python train.py --n_layer=8 --head_dim=32 --d_mlp=256 --vocab_size=7941 --activation="swiglu" --norm_place="pre" --positions="rope" --init_std_o=0.00587 --decay_fraction=0.771 --decay_shape="linear" --batch_tokens=8192 --seq_len=512 --doc_mask=true --steps=9959 --dataset="wikipedia_en"
Each number is 500 + 50 x the weight over its row's rms, rounded and kept within 0 to 999. Layers, rows and columns count from 0. Numbers have three digits each. The size before them is the row's rms in percent of the matrix's.

# gate: layer 2 MLP gate, 256x96, rms 0.448, rows 10-31, columns 0-95
# up: layer 2 MLP up, 256x96, rms 0.491, rows 10-30, columns 0-95
# down: layer 2 MLP down (transposed), 256x96, rms 0.172, rows 10-30, columns 0-95
gate10 089:445537425548543570567496446517552469501419446596515518513414466517477508583547509554504436474520574498512554575561393484380445472545454533540553461476562479541604470544527537593466415480389434495547495448551460443565576499484504535485455522509489500514514550539560540451516576449504533510
up10 109:489522566530567466429428472485519544473498535518543422487548466565472502528450509514534612434521465534513454588494496441420456503514516507423594499509470404494596481453533555478475428411432446494509509598528504397507535603534499454502563476444651528459520526508559549501438468487458558518
down10 108:506495380467422552498530503504429506536490479455453517508363421518478539529474516423486422544530603506537480486522501566520561592420481491512516504591553495512435556545509511605524537584547578534489494501493452458483493524557404566549532515552437527587590447517445530459609518532490472497
gate11 092:487580556473546584482621558507453476461441581524452540530401520540530485534518490442432515506620438516463478544490484397589422414386463538467493515430522497518474451451489464587521523507458431509481528450489496468486472542479466578559579537482516507571412556534528511505510561592524455488
up11 102:529469511497534525479517534558469481530493406520536509440395526473444547557481462435575456480489439519605480578606466440452518515453530533461532466431664600493499507568513446480428570546549437536475503455424528408442504498522571481503458544469512442470492463523539618505540523569531518491
down11 093:546534501528512489424509524554519480559462505516517525510473500496487504418549508530552508556501482583399530476433464494528456454488477536540440622530423442579591473596549480583570497462487637545505440522490506603490490606527414504436441461484475507570463565514537391505443500483447430495
gate12 100:449464456567446417494536407433511531522488442477539487560641504517497568583530516531485474564492493485456479557479486461474496520424531507478502460417499402474534578546512548387479487493503426472560584547459513485618470468449386450582424459464459502477438491463583541536453451503495464540
up12 104:515535549547582495443585483512520440577487537499490471496537545596586490520524520532518581498509538457513575472527487568557580442505477514598496493455478622457471507555501414514472503520489413462525516558468593600443454530442403527524469474407535496458576436456463456490586590527427489514
down12 099:400490520513514469553554460465412615418482409504439465502572550430400476547509521541433502508502526574541408529497527499433434492521447475416511484539551501498578490471467636434451454416481622470480441534442445411571454495457560511516525492507493517474448523508549537512475516491549518511
gate13 082:472517470536511526477447450510464495484469494529484447470419514498591493438535475576512517470497557429477508431524533465530507443519565560512464450465568441523573443482475607534428396463478453552553561508376560519471443558473560502518529394595505568483562548547422436479461412495550535394
up13 095:616461430562504496459539591508434474522488489520512565427505509478460438548492453361487526480503477535540519577507552524412515586441494479578473526464470585500503549566504455437553569527505439511478554424475528494564494482561513556447516555414465515496398449425561553574533597453542488463
down13 105:431549510508505474502441406493605472475504507501461450547534475493618478505489522607564502565513543500475439453512509470603443421568528520466502445510517464504537489451505445576459404479466573500522558500492517496480550590456563412525552409607456531508552579526398465453498406493496563480
gate14 100:515542484484413426506408471546461548471514580517532579501536566511482486478468598311461525348581435453577487566451591508585496546548501514546501476519546477434599515528470540519555526532571488490467497518490504498579551535439505512464502463519453471475494510473497517425478457514475493436
up14 112:456463569519539422409492558479490446504457549467469509414470514476513684582528511458464498536473574503506550533578622507505563543513551526494527542600555554513494441476526477473538523478513511531573491453451555442562452503509536554459604530505585536597562427481526492494451438547484500460
down14 109:549540430547507485599459435544525497420608429551433498573484517554557372443429556552508548549530429466524562423432488427433465510517535509481505525499472436491564466509448456474423538518470496465520498531416540541433575491456516499473372468533419460453424524508458468530526557468514541521
gate15 108:530578498421499510543490488421511472514445464503491422497393547472470459582569486557428543496414534524474559459522526467524404471372463479501512543479491496549532553574463515486476456548567487530586504429466595601513582500440502486546431381488487480578438487445485516502514550436422546534
up15 083:563459454603523501364575499524502471535519557493592471508546461440548501382452496384545526516441498558500536500587470541534522444506428594500507475525482506451474439478498539512416513533476554558462443530421454469467528398487501499454537520608506487468465546543544488489504414567561594495
down15 117:459573425575552495498569463576453597500440501517470520471535512607409486478480515573534432384555452512518514543428583533507500596547417571418594481486517536553506474357513478497520470426570518505501522462430436507495492529485565508475498492479516486484468538391533489450450530436504501502
gate16 096:439646515486420541483552489527506515588481567483453546495488505466584573442494466541538455478362525476456490500464454467541521538538487516597586473546561506491566573512419616436503423524549475480457555464532566523521491542463447548479493440540536455559555510533521406417446443503467471487
up16 104:445440508454466470362416482488538493512464475480491459521502520412578474583449459619492444530537540497535511398513520502438477494544484560567544487509453525511467518459498489501498499494422553480550568425512561476572481536412520558568463579512486488601523530618498579544567429513582563460
down16 099:521446455497518529602506530498521546500552398526538581430459451482511435423463544442502496452462426518568525550547497531502469502495526502509476450490611426551517475512547512404412463469479446542448411593545495525485532537556474496473544500538453529372552435401517460385503545435471420530
gate17 101:459507559532408432538465527576529520550548439539628565539478549436449518558475521532547412502526452420485475510438510490477519509476468568553394384584514464445489449464475536471472542476431514456527578608488530508539502463539540491490459492451425422546508518520563414443472563504528527400
up17 100:402525497499477566547377460427426575479455493608443491454471486452542532497478440474513445555540489486488501607632404539512529519555515431464517472421502528532484423527488510513458558475389463462573548476525467546475444407455527517507563438554535482480497512452523486498468435577463568448
down17 091:463490455575522469506597534558513465463551507383484531600461432512475486496528530540498484486499589486514457482455607545536393500504518542436575538462473488497402429425516518518491454537598407513482448478572435484492606548489478532461472590557479464451542385515546467500530531406501481527
gate18 107:542442367551475550442443535509407489470540597540516490526487472490451481480502538429480519509552442475563497531581487519559502563627612434548462424492519511476558489552437554466486500486558529451522550516424560546628549506500543474463529501560460475555546469470468543458398441532571508544
up18 098:485575500533531503441501516590496443506514556544466489532501466561527471468496502505516423546553518458576403432527589533451534452513531447435472553480458517504513472492460435509550593573485545432409490471445594538456549506418578404439439522566504549420471426577469546539479524501634518551
down18 091:581430493507556517516451494464597480519529481451610580498418575473455543484525478422531514542505425545498556477595427494547482483483518488564446437475607533516419612562544448434517436493540549583488468462543514415546513552503539546486474520525557552449535575484483488448493401519429441485
gate19 100:378518416464472481451532467555422516444508502470487544452517602410492503480460507433464559492484550566533497527482554537546450516489491412608479591394436487384499504416474543522581560501490431549505545498536530482546589538541447565452434519508523585453479529462463497446503536525543583485
up19 091:508446426463536505503504462494549520462545551605504479441512475509534469523503546530526495524495478508546487506515425570528444510468444519431540563547572616438477492451510502480529391477564547422565384359573514463500434548499540541548519589490484475478504540501403507572426566517486423398
down19 091:477547519550534521494423486449433503578359500436501391482485512504469591508516527475488495449530451467450494511482593500492560526552520582543430513531425474507499511590508459483477486490500580455446473575476549573434646502430515468497519521407334524542533503521457501518512479567487473526
gate20 104:551550458544456484538575541484453436488522414443482457587431520482569491520494431539473512526534501455492403521531437463393585551578499571501509483536528573450473592454516516556559435446560483559553405552530470527440401484533534461453600502489448545459528495566476447441462546531566523566
up20 099:517455426496477506475405473543540421436531594511538582508428506563570500419451506480529509488476509559499402517610537425486491535455514577582425556572506481519479544540549570475573523454493472499479518494474454582591568400467472434591524543542458422567497460478541423506517568476496504499
down20 085:424533541548472465530620518403461511507544448532408488418610589391440526554518468469426551490507492447483553512476484464497482529581491424435516473500540484570494445432448480373437443442551486532539488481475614524455496491475482602493389454513507533479483513476501532457496453538521525488
gate21 096:528563397466522423447486481534495409465536552501434556486509514421509572473578471462369471482498513539458444451522528527473506573516516450518528423480457487504525497470543520498419451453434550453521418429499528512433443464532499645496485566540489502533512491594423460614463459584480431546
up21 082:577507489498550476451560502532495485436431565475449507466486439461553510495500436442485584542505517529540497554460443529559485461467576435524423421431563617540546423543492501589560511489597508390469502527437548487501402506560542553530463495575488528498545481462471541503506609567584408489
down21 089:564564481449512496484451483438517475556520523445562496557466582348564524502610566440430469607428499489501412419546493517446514484573412451450473486508542477519495566607540432470547494465438520441433481416569507488524524551569535514485472498533526502533532490558452512502563502521446454426
gate22 079:564532431523500416567570541531446500596404528538432508546402568475524522578542508558462447423462509448491529519479418398465493542484499583478521580498454519502466516524433469495483574449453534511470507455409480491491434473503488515479491439454420556460507574419435459446425500590423523432
up22 112:510474449539514393510503504470492517576582488531343495522505604559530433462534560520461493542520520486498400464532528517501556480487485446440552531344523531531478561511418456467528510463487525521470488476466500505479592559439501496535537450496499497479628527617606508468431524534451516566
down22 106:481577471573523649507526535490508572423469509560576470505436607475489569591509509488521542417532496461575468532488426508530554479588486547551573444588588391409513466524537543521487500517472469487527531506524489493548460459474434532511473512515453459551480447415533528491544522521581432409
gate23 081:567580366498506519542488523505489586477561488603440617510496487556504415518493512501496563495487521541506491509511548573589549535528487464475418517575499536464512452529498498533421448572460362408471393463509549475547494507488447514478436470500468481409504413436550447503429454518472494556
up23 107:555640509543455442535492596508524513465493561584540480538564479490468481443442545470591554458426549543490463573627484454385459549507459489514472489526502477446504523503501494419486438501475419505556413541494457521571502537457528468474429442455497557552463469486530619459587510415514524509
down23 103:503397458469559540482534493495540519533536467440473481499421459552532624519555472481437537574553464451531524496414555537629529466460475516492451529556486549531491554480460466557472531579549548506373489407567489483433495547553433506498554548529556454446502465468380453565437414534475488502
gate24 110:472602426499443648467513471520457441479520572494470506461513613519514440543450584492491417571482544532485529523530549459530479497489517488455558550500570495621500529530463472582530564523450529566515516391484564500600447511619512535543409474541473481579485520491537474504493520407524489469
up24 110:558506532466561490474490420491510492581576444437449541469569517465503542469471447517554542446450424503516556448473430460400591461518425515486396382494501554435514552486480483455462484480505477542495552564420386481504647474394474481509493405458465528487490445541510563487479471476532522466
down24 109:447411533568522487450521540520433490480420503482418478399389515490462469536597498466473540445457489457564408540520589424532433526513499552548561463532475438555527436547480481497459504592543430483538455551483483569510434505569493569437454589538539471497444487443514523529527603499437427550
gate25 091:511530483611511459537558522430425507456494451477530522596388479558450407554456444471458509467420484543545562549527506425574540468444572536482490530559514528521460543486553419574528526459544500456404587521448474530470496619500421570486483469489472480517509484499518515479475555361546557528
up25 087:498474474543479539533471528408666548460506476416492546558443432504503555470525512497474477550485515530566504463549565457484532522509465467368517443619582487503465473515583456429464506600563495514552465559412497501527563516494564480476509564451496478482538546534446595384543441515494473507
down25 081:512510508547464437551476460572480554534507504547526567426539491435431465512464480453521453641497510529471476508521501394472540509401438498500434532453513446569579568567432486517468598509489512572490556494534545439483410563500461475513382464510505475525448388430549509538518523545532473381
gate26 097:415537432521445555475517505442541500601577533535451552515495401461488479553474484482541448435521439555556512461516525521432548494535506432565421523548508556514488456496462496619545461498535452438517434536508477449594489448551608525539428591536529409524493554637493517529489542461480458563
up26 119:497534499578479466409527449516521543557524586680515521457507490489483430498418550468593375462566560488437485477482575503558569491494452532553505481521539430519472498506559464425529481434446460472474460503460443485592421485494478495395498438525554564453515489526447486419514505578551493493
down26 097:521520452525475531457448514534580497580494476408534554518422303535532521380538481487412499569496451517598434494518509548448438520463601545552443523475489551527527487549486535488523521526537532516481505483536477468481554464507491505525465552399434500510377472551461507564500493436480423567
gate27 085:461483452504513503495499474560524490455545458516462532508504495449447598457522548523418486495529551545560534471431486518585528492450481534614525473467511451580548446469446456444459431577502583499393492401520440527481511475490488516489472551559475525414373379457594489518412484533520399442
up27 093:555489452546501420442387490556510467568475503508510499456512473572474504451522465439482495591493526535519504538570520417529520484420497594464505496512492375461424412488521499473516532464506602476582487439412541506567443401595511483488554529455472559548382511567456508475452506450466435567
down27 100:432487542496469521525587414443540540493458570562410517479541455405592573460474474490548548471520564454525592513447528564530432498589539429594544498482523611566573488473526428514519448595504424552435525533498412466432573525495453587524546507543532522503520505521554537517542513514470477483
gate28 084:505514508464527493392520468536466484481498486434577541433542505482485515560470519504433492564605459531490545456404554445533566558492467483478443549454582531562505504459539392559444470489386545495579505508437492566491518554461563532476543387482474513383547490593493565596485535557561519479
up28 096:490465461515525528562425581482562487555464441412544475590440393543536522458443542521481570540498534489395479555504414535533585585507498517437427492496431428461530516556466518380544498507443500436543437403503481544464420470486520511510541545448521496551460537545518488527627515454478500562
down28 098:472458591505474527491577485513469458475428531559276440485604577542496472565516449545565496501493440493548491588508508431480459531510485416440555507483665553520562475530476437503522484470506399568501524558506521558529554554568497474521502446495515465524493490489510493492493511485500482454
gate29 122:518554441409527484430517380555461481563536526550524450496426429438493501476408517560451480378497441447574514415554434498507457496458559514522417514585515508569452482560573473518434398490552464540422502530498532464552444528520443532513516457509423476451586503510508447522404476517525497448
up29 094:482414504510431567480492547404569524504460520519481497433618439619519542454509495567464542558465529564457460533429564434521506466512495523560517538435506475467542632471518536577593500516476454543645535527448451464521510478477443505508540441551506484550541400536508458406509487448492522482
down29 093:460571501581459524461560555624570485534488520357513523507533438577522429388534461491492440491494539540508460565515514450549491526489476430488532489486544553539557434532482508488472513520374534485555511429560511484487560491443542550527518536449499458451552536537458533546494555601458441641
gate30 108:435492464548526456381441411603502543507472447422514433525417533482454511545492582576557491576558414461526548505527514482499515478519505455486549574591494508506495499517427586511498485527429492558509470458627559539436506532556480537444528506518408507517464491486469541452433528374591514480
up30 087:503504550586412537506466514567505505506455462485470401486508531438485464542463479574503480495438563504493471578464527435559390536470496515580467459482543453390460456471434500623551484420587546472527478446578583582469479488543464508578449404456439459540516447435449464424478494476476542524
down30 098:513444472488466518449396436512549581456493467459515475530505454509518486552542520473547553526511490501486547422473431436526491545552469525460452428563399541478500580537500468475505494496462433598477552575542518418406537562603499492381459534568592507489512471562435519496485564576594404470
gate31 075:456438474487577507468440539514485484542479526489375534576439484492502511546483577497483577529430475463522473454474446505433531491599466506513410531493590519477579470479525409487569500541473412575519521493423438463552561494387624562509518450525526482520480434421558439516502422526561437457